{
  "num_attention_heads": 7,
  "vocab_size": 8192,
  "rope_fraction": 1.0,
  "qk_norm": false,
  "tie_word_embeddings": false,
  "init": "uniform",
  "learning_rate": 0.00638,
  "lr_mult_o": 1.33,
  "beta2": 0.95,
  "z_loss": 1e-05
}
Each number is 200 + 20 x the weight over the matrix's rms, rounded and kept within 0 to 999. Layers, rows and columns count from 0.

# gate: layer 4 MLP gate, 448x224, rms 0.116, rows 113-123, columns 0-223
# up: layer 4 MLP up, 448x224, rms 0.114, rows 113-122, columns 0-223
# down: layer 4 MLP down (transposed), 448x224, rms 0.108, rows 113-122, columns 0-223
gate113,176,206,234,179,200,228,201,190,247,207,199,200,188,177,224,200,191,200,201,224,206,186,215,190,178,192,220,171,226,204,177,159,211,200,202,161,206,191,199,213,172,188,196,183,208,200,166,220,188,181,202,207,214,192,231,183,251,205,191,188,228,205,209,179,207,196,200,197,208,231,203,228,208,211,202,208,206,192,201,198,213,203,194,214,192,209,236,184,187,196,184,212,185,215,184,191,226,194,210,194,221,213,196,197,201,228,187,190,184,177,183,207,207,192,219,200,163,187,203,199,214,206,207,203,196,165,172,210,187,190,166,164,210,195,201,205,212,199,190,226,214,193,213,202,210,214,220,180,225,191,200,199,226,191,205,215,215,243,169,191,225,213,192,222,243,196,174,210,181,196,225,215,200,206,214,146,186,199,196,205,214,238,210,194,197,197,177,225,192,169,191,179,193,216,199,204,216,184,178,213,212,175,211,179,204,192,226,232,194,191,200,218,206,209,204,204,212,199,183,198,224,195,181,207
up113,195,189,164,212,192,199,211,192,171,219,206,199,185,233,216,182,213,209,206,181,188,218,186,207,230,201,192,215,185,198,232,222,185,197,200,233,195,202,191,190,212,204,195,222,201,195,222,185,193,224,205,209,197,178,152,229,165,209,200,211,155,208,197,188,206,190,206,213,215,189,200,205,184,195,212,212,194,200,195,190,195,226,202,195,228,189,195,185,197,219,196,186,203,197,206,213,172,185,191,192,191,192,200,213,191,174,213,217,219,201,206,180,192,216,211,198,225,195,211,204,186,180,200,195,202,247,211,204,211,214,209,211,202,222,177,175,194,202,207,164,177,211,221,195,189,190,187,189,183,182,229,176,182,214,211,195,194,160,224,199,173,209,223,173,211,184,190,183,198,215,173,199,221,191,200,208,191,219,204,190,194,153,209,228,221,195,238,172,170,241,226,229,179,209,197,187,218,228,209,203,209,206,199,198,171,195,207,190,215,200,204,180,193,160,190,177,211,186,204,197,207,205,225,224
down113,201,214,217,202,183,234,183,191,181,190,198,189,162,186,194,211,196,200,228,229,169,225,189,190,180,187,206,205,213,212,238,195,204,194,202,199,182,186,220,183,184,191,192,218,199,156,165,214,193,187,221,178,216,180,176,228,186,188,204,206,187,197,236,173,178,222,157,204,195,219,167,197,183,192,191,177,217,221,190,194,209,179,192,215,188,181,202,227,196,198,197,209,208,205,185,176,171,200,204,213,205,142,204,189,229,199,193,206,232,244,222,239,213,186,210,193,230,182,203,195,207,187,202,178,202,200,245,179,222,205,179,205,190,229,177,193,190,194,209,195,176,233,220,211,220,197,200,191,201,209,178,195,202,237,186,217,218,196,181,206,197,185,200,208,204,196,203,195,200,213,213,202,206,198,192,228,189,156,175,209,208,213,207,166,211,209,208,219,193,185,196,214,188,204,195,183,219,205,225,190,190,248,207,218,188,171,215,203,176,214,186,211,203,186,209,168,201,192,210,181,210,223,236,191
gate114,218,182,213,241,199,197,181,169,259,185,172,208,213,199,205,199,207,234,208,165,197,208,226,212,184,211,208,212,204,209,200,223,197,168,205,224,175,207,215,193,196,171,212,177,196,194,225,189,186,234,166,198,206,195,205,235,179,198,198,182,176,215,165,203,232,232,166,191,193,208,181,201,218,192,207,190,171,220,173,193,202,155,174,202,197,210,214,223,187,193,197,183,188,212,192,173,173,228,213,186,203,168,193,199,199,180,196,224,196,222,173,188,160,202,205,193,206,226,215,189,176,191,192,213,199,186,206,180,179,222,245,182,199,171,191,198,229,214,189,185,184,166,196,203,222,216,209,195,245,202,182,208,177,195,188,222,173,192,223,187,165,215,221,194,196,200,199,227,217,211,202,222,168,185,157,213,206,152,213,215,198,211,201,211,201,180,204,167,207,246,210,200,181,226,205,222,189,181,206,184,191,212,233,197,235,194,217,211,179,222,208,180,177,215,224,167,182,206,242,199,203,202,221,214
up114,204,194,186,198,214,167,217,213,188,212,192,209,210,182,178,195,209,221,201,236,207,225,211,205,178,222,186,253,199,205,211,211,159,214,222,208,223,232,168,170,205,165,195,204,232,249,212,182,186,192,186,211,194,157,200,194,224,190,197,177,219,237,219,218,189,190,170,174,207,212,195,187,206,169,195,192,203,229,209,190,206,214,255,213,214,187,205,199,205,183,215,187,179,212,211,169,207,183,210,216,182,204,212,171,184,185,201,206,186,205,198,195,213,216,167,220,246,213,202,191,192,173,229,193,208,178,189,208,186,173,229,221,164,190,193,214,223,207,216,190,226,204,194,199,227,183,211,200,236,201,176,200,199,234,209,217,202,181,196,206,214,203,232,246,213,214,231,227,229,183,180,187,178,222,185,185,189,178,183,184,187,182,189,210,193,204,157,189,192,216,199,201,194,216,179,193,218,178,194,179,175,182,222,200,231,215,170,183,220,186,207,191,201,209,176,199,215,186,181,224,193,208,197,227
down114,203,177,190,187,181,177,221,195,199,206,226,164,203,196,153,191,198,197,197,249,237,245,196,209,184,191,179,197,215,215,185,186,220,195,201,205,254,176,214,197,193,193,192,219,212,216,202,173,199,192,183,223,180,133,205,244,196,186,184,183,205,184,193,225,196,148,194,184,202,197,173,211,193,191,206,208,213,214,215,186,174,200,188,188,210,232,158,194,195,158,213,209,211,181,168,212,181,166,196,174,175,208,219,212,166,213,199,215,220,189,191,186,217,240,204,226,182,205,186,204,231,193,221,192,192,217,158,193,190,204,195,197,203,182,179,191,202,191,198,203,205,182,237,202,204,202,198,180,220,207,194,169,211,204,200,191,177,221,190,199,182,197,208,187,200,159,193,216,200,219,215,244,218,197,195,215,199,202,170,192,175,171,205,222,209,222,146,207,211,178,219,195,203,191,207,209,221,156,213,213,195,236,184,240,177,216,212,188,173,198,184,198,225,196,204,187,205,197,223,187,220,180,184,238
gate115,218,192,211,238,190,174,205,184,208,182,178,202,189,195,193,223,207,201,180,158,180,221,253,236,193,196,188,207,223,238,207,224,244,222,203,201,188,215,180,187,216,207,172,194,195,178,192,182,181,206,213,191,234,195,162,176,218,217,178,212,189,154,190,185,170,246,237,180,192,189,230,185,173,184,209,174,207,203,215,173,177,198,202,214,187,197,221,171,229,188,197,231,212,238,203,178,194,193,240,192,189,188,210,218,202,169,200,196,183,204,201,197,198,143,223,233,222,218,237,214,170,180,197,212,198,188,208,205,181,160,200,184,225,178,200,195,219,220,231,192,190,226,189,180,205,232,186,196,207,163,220,141,197,196,195,207,230,230,212,186,202,154,189,180,197,183,218,213,196,215,196,204,227,229,199,180,161,185,202,211,195,191,185,198,191,182,168,230,206,174,154,183,211,189,218,205,173,182,200,174,199,232,165,221,220,213,199,173,190,230,185,226,189,206,237,202,196,200,213,204,200,185,212,199
up115,197,188,219,209,218,173,209,172,200,223,178,225,196,184,203,176,180,180,154,205,200,197,212,207,204,177,208,205,202,190,206,214,218,211,189,190,184,216,217,204,203,182,194,188,212,181,215,207,240,245,193,208,236,200,166,191,235,197,210,156,190,149,194,171,203,208,158,180,165,182,219,213,168,179,184,182,213,161,213,191,185,162,192,215,217,199,193,184,217,211,217,193,196,236,193,216,210,197,184,207,225,213,177,220,204,146,183,225,240,196,204,195,235,245,200,192,211,186,216,199,212,206,181,202,194,181,200,220,190,227,184,222,252,154,186,207,200,189,216,201,193,202,180,212,206,200,195,149,225,196,164,162,198,208,197,181,200,219,192,207,195,184,221,205,150,215,209,207,158,255,184,193,187,199,182,210,154,171,202,183,212,194,210,188,198,219,193,192,215,184,183,175,210,225,182,193,199,191,233,175,207,209,194,204,182,220,223,209,205,208,196,241,181,197,213,211,173,208,185,208,228,229,205,155
down115,190,180,197,202,226,169,181,216,204,180,218,172,173,208,210,226,221,196,193,218,201,217,166,185,216,208,193,211,200,234,201,238,260,173,173,182,185,191,214,184,205,216,172,208,187,205,162,206,227,198,191,174,210,180,162,232,153,204,195,169,187,197,218,172,204,194,169,190,219,194,165,204,178,217,215,196,200,216,177,192,172,190,196,201,182,206,173,197,163,193,206,199,216,238,170,205,173,201,209,186,190,197,238,195,191,192,204,185,181,204,221,184,222,187,219,216,185,203,216,197,176,207,201,225,223,224,160,197,195,201,237,183,188,213,187,208,214,201,192,203,185,211,211,216,215,216,202,205,212,213,202,181,216,202,232,194,194,200,188,211,213,201,209,183,185,183,216,228,193,205,196,207,241,180,189,180,203,195,142,180,202,250,185,162,171,219,225,249,169,181,228,203,195,198,226,228,198,218,176,181,197,213,225,221,186,243,177,170,222,226,186,197,168,207,212,213,212,171,237,197,194,183,209,195
gate116,227,213,167,229,168,185,181,177,179,177,217,224,218,231,179,168,200,193,179,212,196,222,212,182,214,232,155,177,173,208,197,248,230,182,215,180,205,213,235,199,165,193,215,224,204,190,175,208,222,199,226,219,218,180,238,188,184,201,185,187,243,213,222,213,173,170,186,226,220,208,198,203,242,213,225,208,174,199,198,205,228,206,165,190,198,225,194,221,178,159,193,191,219,188,216,173,242,201,199,214,183,214,200,165,207,181,248,204,193,198,200,174,174,218,190,203,216,157,204,198,189,192,185,161,172,244,207,207,226,221,157,178,215,211,187,202,231,192,230,176,183,174,189,166,197,204,196,174,195,194,185,211,142,198,168,190,216,182,234,216,185,187,210,201,217,144,248,201,238,197,213,214,195,209,206,166,178,227,208,189,201,218,157,205,183,175,197,183,178,170,159,263,188,161,179,209,175,199,210,235,220,195,191,194,198,202,179,200,200,193,188,211,214,200,196,162,168,249,181,193,274,209,224,228
up116,163,194,218,177,211,214,222,204,224,224,198,209,191,182,236,215,227,215,220,210,246,220,228,243,168,187,219,250,216,177,170,172,174,188,184,200,223,195,180,176,183,199,199,174,152,174,208,199,184,210,176,205,226,207,139,195,227,207,197,212,150,166,167,204,156,213,174,195,206,211,220,199,229,188,164,170,221,202,172,212,146,209,224,174,197,200,211,202,190,197,188,153,193,219,193,256,194,193,188,179,207,183,232,192,171,223,166,182,181,193,186,216,204,193,209,197,171,199,175,182,214,184,226,231,206,166,165,206,196,187,207,205,187,200,209,169,198,211,158,216,203,212,183,224,181,249,183,177,169,214,235,155,235,215,256,205,195,195,185,192,188,225,167,193,190,221,174,180,211,239,233,181,162,151,188,197,164,187,206,174,214,191,209,173,211,221,220,216,237,225,194,150,190,234,204,196,201,132,180,191,201,212,190,235,203,165,224,205,188,195,199,201,196,191,196,195,201,192,176,194,151,161,190,191
down116,188,180,228,178,200,226,227,221,200,163,209,173,207,182,200,211,163,207,243,206,186,151,173,221,190,172,239,216,179,199,240,209,208,195,173,232,184,181,184,226,226,183,210,204,171,180,180,179,162,186,202,206,196,196,219,187,186,214,218,170,239,182,171,204,191,212,232,193,188,198,225,214,205,216,223,213,225,222,231,182,204,173,198,221,220,222,152,248,240,188,181,188,174,206,209,232,185,194,183,202,207,191,212,213,205,234,188,203,188,191,205,225,192,215,218,199,195,166,195,228,198,186,214,193,179,180,185,212,221,193,242,195,239,192,185,220,216,186,193,194,223,202,209,221,226,166,161,204,238,205,189,175,209,195,171,213,200,204,177,205,187,212,179,201,185,207,230,189,218,178,224,201,205,203,200,244,150,160,208,248,233,235,235,206,209,195,225,141,181,173,221,198,197,175,230,177,178,169,205,193,230,202,174,186,193,197,204,211,184,222,178,236,196,190,216,208,197,179,223,187,232,222,195,219
gate117,188,171,231,205,201,210,197,201,177,202,181,258,184,187,189,212,165,197,229,213,203,144,247,224,162,197,190,207,179,231,182,217,195,240,213,224,210,197,206,208,210,210,230,217,182,206,180,179,183,184,215,172,197,183,194,167,200,195,244,227,197,169,178,157,197,257,237,203,202,204,229,197,187,166,212,205,178,192,210,209,191,185,191,218,207,191,190,175,194,174,195,224,183,214,202,212,188,189,180,205,197,203,190,200,241,156,203,212,165,168,177,245,187,216,214,197,233,195,203,207,173,205,231,177,169,196,191,219,180,236,210,210,197,207,184,218,183,163,204,169,173,207,239,229,184,220,183,221,207,207,204,223,179,244,213,215,208,210,190,204,193,198,183,205,192,199,199,213,180,161,154,204,182,188,231,183,180,231,194,192,141,196,165,168,195,192,218,214,186,182,221,205,188,191,179,218,190,186,211,196,204,191,245,204,193,203,217,142,217,163,182,258,164,181,206,212,195,176,157,205,211,173,216,193
up117,192,192,181,252,194,188,171,167,199,213,205,212,197,195,212,173,172,181,227,203,188,179,209,194,149,181,188,164,191,205,186,200,194,220,197,213,202,239,188,221,214,214,227,213,200,209,204,193,208,178,208,165,165,199,187,180,156,198,227,200,195,204,224,167,210,232,210,173,201,217,223,229,213,221,172,193,227,169,200,191,169,178,227,187,195,177,173,183,199,178,195,218,192,192,189,227,227,161,200,197,216,206,190,206,193,222,208,206,169,192,209,185,168,215,201,192,180,203,180,221,211,206,218,171,198,180,209,181,173,193,195,220,171,221,173,222,172,161,184,228,202,201,209,190,209,204,248,203,227,186,191,215,172,248,202,190,194,223,170,174,229,183,169,208,201,225,198,204,161,191,186,211,186,212,214,197,225,194,215,196,180,218,202,229,207,177,216,227,198,190,219,218,192,228,187,203,181,171,212,218,189,170,216,209,184,169,202,166,212,197,186,195,179,171,184,196,207,161,204,196,193,209,215,201
down117,208,207,169,231,211,192,187,220,238,196,215,202,195,221,225,213,194,193,222,180,185,183,230,199,152,162,222,239,180,222,161,228,173,172,240,225,191,189,205,186,209,210,177,226,231,202,255,205,165,168,193,213,195,204,201,175,167,219,187,180,224,190,226,186,201,212,202,209,199,187,201,190,177,177,189,175,166,254,223,226,215,219,206,201,243,208,214,204,208,185,206,193,175,218,193,226,195,203,177,235,199,201,205,200,218,204,223,215,158,205,204,192,230,192,190,168,228,223,209,205,191,187,156,187,167,178,190,232,164,184,211,183,212,230,165,234,163,209,185,163,187,171,218,232,180,210,171,197,180,178,204,263,227,169,185,208,221,208,197,208,167,214,196,190,219,216,216,205,218,203,190,218,173,198,233,209,221,197,207,175,165,170,157,181,184,209,208,153,189,217,208,194,205,193,234,216,200,220,225,209,200,184,251,183,225,214,185,200,218,179,148,199,150,210,206,190,233,223,190,231,184,224,180,178
gate118,243,214,205,203,176,225,205,181,177,197,197,230,152,205,205,200,237,169,237,250,184,207,202,162,214,236,199,192,206,220,195,213,172,168,207,201,229,194,179,222,224,209,233,162,231,199,203,186,209,193,188,211,162,192,183,184,231,207,190,203,193,177,194,202,200,247,209,218,206,222,217,209,143,184,175,188,214,223,214,167,247,227,193,202,202,195,205,235,270,215,166,200,160,206,222,172,194,223,210,180,203,189,157,204,203,190,189,144,193,173,193,232,219,177,177,208,163,160,187,178,264,228,180,216,183,200,187,239,158,165,184,150,181,266,177,176,198,232,199,184,184,201,202,165,199,172,201,191,210,187,208,186,220,193,176,197,169,177,184,213,188,156,172,209,238,189,197,220,189,188,200,159,261,211,180,182,200,207,227,190,178,226,186,216,161,224,226,144,231,204,155,208,217,205,221,161,210,211,211,230,166,177,186,223,229,183,223,200,223,177,204,221,201,163,194,212,185,207,221,183,166,167,214,220
up118,191,206,193,192,206,220,192,207,260,169,180,173,239,196,178,197,179,229,162,211,214,209,203,232,203,177,210,205,186,169,211,222,218,241,170,205,193,212,163,197,180,175,149,220,190,191,184,205,197,174,220,163,220,211,195,193,183,164,206,216,188,220,223,207,189,173,191,182,209,197,173,176,234,208,238,170,211,197,165,244,207,215,195,192,186,177,158,205,161,182,209,205,252,195,183,229,176,207,192,247,218,216,214,198,245,199,190,194,174,194,177,187,174,183,198,212,168,197,234,221,169,234,203,173,190,167,177,184,229,211,231,197,216,168,218,237,235,209,201,207,244,185,164,218,207,230,206,208,189,218,200,193,214,209,219,229,179,228,206,194,230,171,173,219,167,229,153,152,179,158,181,233,151,175,203,213,245,209,193,219,218,176,213,183,194,214,184,208,215,233,254,193,162,206,193,211,221,207,174,178,194,177,197,173,187,191,169,189,218,221,185,167,208,236,186,214,189,176,203,201,193,214,184,203
down118,199,192,209,192,170,221,177,187,163,156,172,205,207,187,206,228,183,186,210,178,165,188,198,186,219,230,240,166,199,203,183,179,219,181,219,163,198,149,252,206,208,221,173,202,196,174,228,176,222,224,143,184,187,243,203,171,205,198,191,207,208,209,202,181,181,174,218,200,190,198,200,189,209,206,211,177,187,191,183,189,213,218,216,210,235,190,212,192,182,173,196,183,219,218,196,163,201,248,206,206,175,197,190,198,196,193,161,202,176,176,213,218,192,157,222,208,168,152,223,205,171,192,188,192,200,177,219,243,205,186,186,191,219,212,181,206,188,232,224,206,215,219,199,224,186,190,191,183,214,231,194,183,218,171,215,182,183,216,208,194,242,183,202,212,251,216,167,187,214,212,205,173,175,218,232,192,189,186,195,227,204,196,198,190,139,219,196,184,191,214,190,208,198,192,208,206,165,203,240,190,211,184,216,220,225,145,165,223,171,138,210,212,208,187,187,218,187,200,179,201,215,218,196,214
gate119,208,218,164,216,220,201,221,195,217,203,158,224,179,210,173,220,206,184,207,216,187,204,143,229,230,207,188,192,194,172,185,205,183,242,199,158,221,186,176,178,193,226,168,217,207,253,213,199,211,209,193,212,229,214,209,211,181,202,186,198,195,217,201,183,191,187,209,208,194,202,175,186,178,173,233,167,173,149,205,177,205,242,191,212,206,194,185,162,175,241,208,171,156,182,219,185,214,228,201,184,194,202,169,205,227,201,213,187,176,197,195,182,208,198,182,182,219,217,206,180,166,198,194,194,194,205,201,198,218,198,211,179,175,191,212,204,200,170,201,181,168,206,178,203,217,220,196,208,177,207,226,199,199,238,191,212,202,206,206,190,167,226,165,173,175,231,237,192,237,195,179,239,203,173,172,162,193,208,172,167,240,204,215,188,207,219,232,167,170,189,202,220,204,151,213,176,178,208,171,198,172,201,217,203,191,185,165,234,193,229,201,182,191,225,197,231,159,209,197,200,206,241,234,226
up119,204,204,190,199,185,220,231,206,222,208,224,191,184,198,234,151,209,209,204,238,199,163,181,187,179,212,189,236,202,204,188,170,193,159,181,180,206,157,182,194,155,169,206,221,206,197,177,174,180,217,212,175,234,174,238,203,196,191,232,193,208,230,191,234,207,211,191,204,171,190,193,186,212,210,221,217,202,186,185,219,188,253,210,189,243,195,160,225,175,182,205,247,171,194,213,196,204,179,167,185,219,220,257,221,192,186,190,239,207,192,190,187,196,185,214,207,229,216,212,204,162,216,186,225,231,160,157,202,188,210,218,179,218,181,186,188,210,235,202,218,222,199,190,245,196,195,196,157,207,215,219,210,194,201,181,191,216,211,192,189,194,203,237,184,179,221,203,160,212,185,254,239,202,202,202,224,203,180,189,231,232,191,213,212,181,190,216,203,213,199,200,202,195,184,204,180,208,212,202,206,204,179,233,183,190,178,194,234,184,179,174,225,230,180,203,189,177,186,169,172,217,205,219,169
down119,207,192,228,208,214,187,223,187,255,205,186,180,186,202,204,234,234,184,207,208,190,192,187,228,206,196,192,222,233,204,229,205,186,213,181,233,187,217,228,192,230,222,167,245,214,200,196,210,210,205,199,222,200,195,200,183,191,206,160,208,209,213,166,169,215,183,223,211,243,203,173,189,146,207,227,176,208,191,238,201,222,191,240,170,201,243,163,198,191,209,189,190,223,204,229,186,220,213,206,225,204,215,175,218,211,211,181,179,220,218,210,213,192,183,215,186,212,169,195,169,201,235,202,156,217,208,219,150,183,232,210,183,211,176,203,187,169,233,218,192,185,230,222,226,209,207,179,191,182,221,215,184,223,220,186,229,177,224,199,193,171,231,180,164,203,230,206,192,213,198,223,205,202,199,184,214,182,222,144,198,224,239,192,207,213,178,192,215,206,226,183,228,212,192,164,193,187,188,187,217,184,200,208,239,191,198,251,208,228,216,212,200,175,219,188,184,203,179,187,178,240,212,221,224
gate120,204,207,199,191,196,200,245,179,206,169,178,186,205,184,186,257,184,199,217,204,189,218,197,196,244,232,201,201,194,194,218,158,203,196,215,207,177,202,189,159,225,204,195,191,183,209,165,201,198,222,234,210,224,214,213,178,200,209,217,235,195,222,177,212,188,189,204,206,210,184,186,202,157,198,188,171,212,231,216,211,203,221,214,213,204,187,223,217,197,200,173,168,199,200,185,194,165,198,206,183,169,224,205,207,237,167,204,225,186,184,183,195,228,172,212,195,201,199,196,174,207,195,216,206,211,214,179,225,200,227,189,193,173,187,175,203,228,188,192,200,194,198,214,182,174,185,182,157,207,184,170,183,199,196,184,199,218,222,168,195,179,222,200,164,232,217,160,214,188,200,215,172,174,177,178,178,208,210,214,197,221,196,199,203,178,188,174,197,234,190,219,204,201,213,209,190,207,185,204,190,208,231,203,194,178,181,224,215,220,204,234,202,244,189,196,199,222,193,196,228,194,195,234,244
up120,189,206,202,233,211,224,213,218,215,201,215,226,196,206,183,187,202,192,216,187,211,195,213,197,208,170,236,199,213,185,175,210,206,187,220,240,226,230,241,241,175,218,215,170,214,177,258,187,199,235,192,194,191,196,185,187,206,179,223,205,219,213,187,201,205,234,177,210,183,210,192,206,204,207,191,205,205,191,166,178,203,177,222,175,192,198,177,203,199,183,210,166,192,215,230,211,233,208,213,192,217,184,200,199,204,236,223,178,204,184,208,187,202,239,228,215,159,185,162,182,162,196,202,221,190,200,213,164,231,195,221,232,208,222,217,204,167,233,195,178,200,232,200,211,216,232,204,216,206,197,212,219,200,203,212,207,204,221,204,183,221,192,187,177,189,209,213,212,187,196,211,173,198,219,184,262,241,167,208,181,197,200,201,220,207,176,194,212,162,219,205,232,200,213,205,197,185,231,198,205,214,188,207,181,227,223,218,177,206,222,163,200,135,198,198,211,192,185,216,204,218,197,175,179
down120,218,240,183,200,217,205,208,170,190,182,211,194,248,184,200,184,159,214,208,146,218,206,167,176,226,199,209,219,221,236,199,223,186,205,164,178,229,230,159,239,193,190,207,192,180,203,191,191,234,161,196,198,170,188,220,233,209,184,173,239,237,182,222,176,219,184,202,172,181,203,183,228,190,207,206,230,209,187,152,192,182,181,189,208,233,194,226,195,204,249,176,194,214,195,217,215,216,196,180,204,201,196,245,215,206,178,200,238,197,216,186,191,169,219,162,172,196,225,187,206,213,184,228,194,186,221,179,201,202,198,184,225,196,181,197,237,215,192,190,202,201,197,230,201,238,234,214,200,185,164,219,218,177,221,217,201,228,216,220,195,221,191,203,199,198,186,193,204,204,197,192,193,194,187,178,217,206,240,211,200,221,200,216,214,200,208,199,215,179,214,161,178,245,155,210,243,201,220,222,200,195,200,235,189,219,209,177,213,229,214,218,163,206,182,215,190,201,181,180,215,217,183,176,202
gate121,216,225,230,206,216,175,195,206,186,208,219,208,180,216,228,170,190,202,182,200,211,165,189,222,213,202,195,177,212,248,237,198,210,196,196,206,197,217,202,176,191,178,210,211,246,207,208,183,218,233,193,166,209,178,194,203,198,179,180,211,211,188,196,174,206,239,201,194,213,209,200,194,196,201,186,192,202,164,173,219,193,209,190,227,225,219,192,187,199,222,201,210,196,194,217,176,206,146,195,201,192,220,182,182,165,214,217,214,180,199,195,227,195,204,185,204,203,194,205,203,194,218,203,213,205,215,217,204,186,200,194,181,182,237,203,188,223,217,191,232,197,235,215,208,260,150,201,208,193,201,218,211,190,208,180,234,191,206,207,197,196,172,173,196,179,231,208,232,208,205,203,192,212,193,214,224,194,205,201,221,184,163,206,214,178,176,209,186,183,234,206,189,154,163,179,191,211,215,186,239,223,209,214,166,192,189,213,198,166,186,179,149,201,186,196,219,197,170,148,162,214,163,232,185
up121,170,212,191,202,201,195,208,178,197,206,191,228,211,182,182,176,230,231,204,193,198,166,172,155,214,182,194,204,171,202,189,164,254,188,231,205,202,172,196,211,235,189,244,168,169,186,207,206,182,212,221,162,213,201,220,165,172,169,145,170,212,208,178,212,195,189,211,203,210,209,198,166,192,208,233,186,227,224,172,205,215,172,207,177,214,186,212,207,220,238,177,179,224,218,187,186,209,196,168,178,198,188,207,192,179,207,204,209,211,185,182,200,166,235,169,199,171,209,178,239,202,209,191,199,210,200,170,225,199,191,168,224,243,213,233,227,201,167,209,162,236,195,218,206,180,210,200,188,205,232,197,186,180,191,168,176,213,217,209,223,167,223,188,214,203,193,185,230,218,165,217,162,207,180,196,175,200,194,182,226,200,186,158,236,185,178,236,209,225,226,182,208,203,182,189,185,196,182,192,201,209,210,236,220,207,184,227,188,183,193,197,194,176,210,182,178,196,189,196,213,229,204,188,188
down121,220,170,179,211,224,196,186,197,213,176,218,208,176,178,196,216,202,207,167,184,172,233,217,231,180,211,181,213,188,180,193,205,223,192,197,209,214,185,205,214,212,211,180,226,160,189,220,158,246,197,227,203,220,203,217,204,203,217,182,176,205,183,202,194,197,172,213,201,186,188,184,201,188,194,244,196,216,211,185,229,207,220,212,190,199,236,197,198,191,208,185,154,230,193,178,201,210,170,178,203,184,188,214,162,211,176,147,181,202,195,187,205,172,202,157,205,190,185,188,187,166,189,187,200,190,176,167,209,195,232,200,206,228,203,196,198,231,210,239,210,205,190,215,211,180,191,189,181,213,198,173,168,177,193,203,229,176,177,185,251,186,205,206,236,210,206,175,208,195,234,187,164,152,187,188,203,224,212,198,194,180,185,181,230,191,183,217,199,167,261,198,176,230,228,210,225,220,213,192,174,184,219,225,207,184,195,210,226,200,205,226,173,221,236,189,207,169,204,189,186,214,215,197,199
gate122,216,192,182,199,208,209,211,174,231,211,171,173,194,209,187,209,234,192,228,186,207,209,194,178,200,194,195,212,188,175,203,210,228,232,196,195,159,229,193,195,200,210,194,217,204,203,220,179,204,231,221,167,169,211,193,193,222,185,194,199,189,161,188,193,180,220,163,178,186,229,174,208,193,203,178,238,187,178,171,197,199,207,198,228,228,223,171,224,197,189,183,199,205,219,223,190,174,188,216,192,205,218,187,184,195,201,216,162,218,196,187,191,171,207,158,220,208,188,164,173,198,198,212,224,171,180,190,202,222,198,196,177,188,209,212,221,252,208,213,227,164,225,168,243,184,218,174,182,259,213,219,198,199,191,201,183,208,197,187,172,203,165,183,209,236,194,167,184,202,197,215,221,212,165,206,190,231,196,185,197,220,240,240,217,234,240,228,225,207,188,210,209,206,219,198,157,215,202,215,181,192,196,193,170,204,203,194,177,176,212,160,200,178,177,179,225,172,222,172,196,219,179,197,229
up122,216,203,170,188,194,170,198,181,229,161,187,179,199,167,211,202,173,211,176,227,220,207,223,219,180,209,208,175,201,205,225,195,169,194,207,199,215,203,194,227,220,144,193,210,223,163,154,211,241,186,178,232,210,196,230,202,180,173,208,194,216,232,216,185,224,171,193,201,192,220,213,156,187,193,180,196,204,225,211,189,211,199,204,219,188,165,180,205,214,220,204,199,199,188,258,184,215,200,200,226,186,182,208,206,219,192,227,190,199,194,159,174,211,191,169,204,195,192,243,213,203,184,194,174,190,218,197,195,222,191,194,192,190,196,193,208,177,219,196,189,209,202,200,189,185,194,161,238,163,247,197,225,209,222,191,172,196,181,212,193,210,185,206,206,217,203,211,228,182,175,225,187,194,166,187,225,192,185,209,170,164,187,217,201,198,201,181,227,215,186,197,170,232,197,222,205,187,237,184,222,205,207,222,178,205,209,220,225,207,160,167,172,156,213,220,211,183,210,192,161,195,144,245,206
down122,191,257,178,167,214,205,184,220,225,167,202,190,216,162,197,177,217,177,191,198,219,198,221,179,200,194,200,163,199,225,194,183,201,228,227,190,217,187,187,182,211,177,228,186,204,191,216,241,185,172,203,222,213,231,180,227,176,180,226,184,207,207,217,174,184,205,216,200,187,195,212,209,186,211,176,208,198,170,190,165,158,217,177,201,193,179,159,201,223,209,196,180,213,199,218,181,185,210,249,196,207,201,198,203,213,182,229,193,196,191,140,179,225,220,217,175,212,204,208,189,170,174,211,161,212,191,195,219,215,184,202,205,224,193,196,200,174,185,193,167,225,181,231,182,214,195,180,229,180,235,212,247,196,208,217,192,178,216,185,184,190,155,202,218,203,202,201,203,205,197,202,209,182,180,189,203,209,188,164,157,198,202,183,173,202,190,198,239,185,162,197,157,202,190,210,188,221,192,199,202,219,167,239,167,201,176,204,201,185,171,182,165,174,203,238,205,188,171,184,190,184,142,193,163
gate123,194,203,193,197,211,201,166,197,209,204,182,199,192,185,216,206,198,232,187,187,199,205,197,216,193,190,187,201,219,221,225,192,194,188,190,220,178,218,193,194,206,194,204,217,201,202,214,213,208,190,189,183,182,184,215,220,215,179,183,215,225,181,180,224,210,177,202,204,216,209,201,188,189,202,200,203,211,214,198,164,226,160,226,208,236,215,203,192,222,190,229,226,183,208,213,206,221,192,181,171,191,204,237,200,167,202,169,202,205,231,169,171,249,190,178,187,214,235,196,182,191,190,206,183,177,217,240,190,188,234,185,207,185,228,228,160,225,207,212,217,168,169,175,162,214,191,194,200,215,199,211,197,210,176,180,188,179,205,182,201,184,192,221,224,164,225,198,192,209,193,203,171,212,213,233,205,175,215,200,187,212,217,196,227,194,215,204,209,213,202,177,200,238,191,192,201,195,185,217,208,216,232,213,194,187,239,176,199,206,230,207,204,204,210,201,179,206,178,204,202,225,177,204,188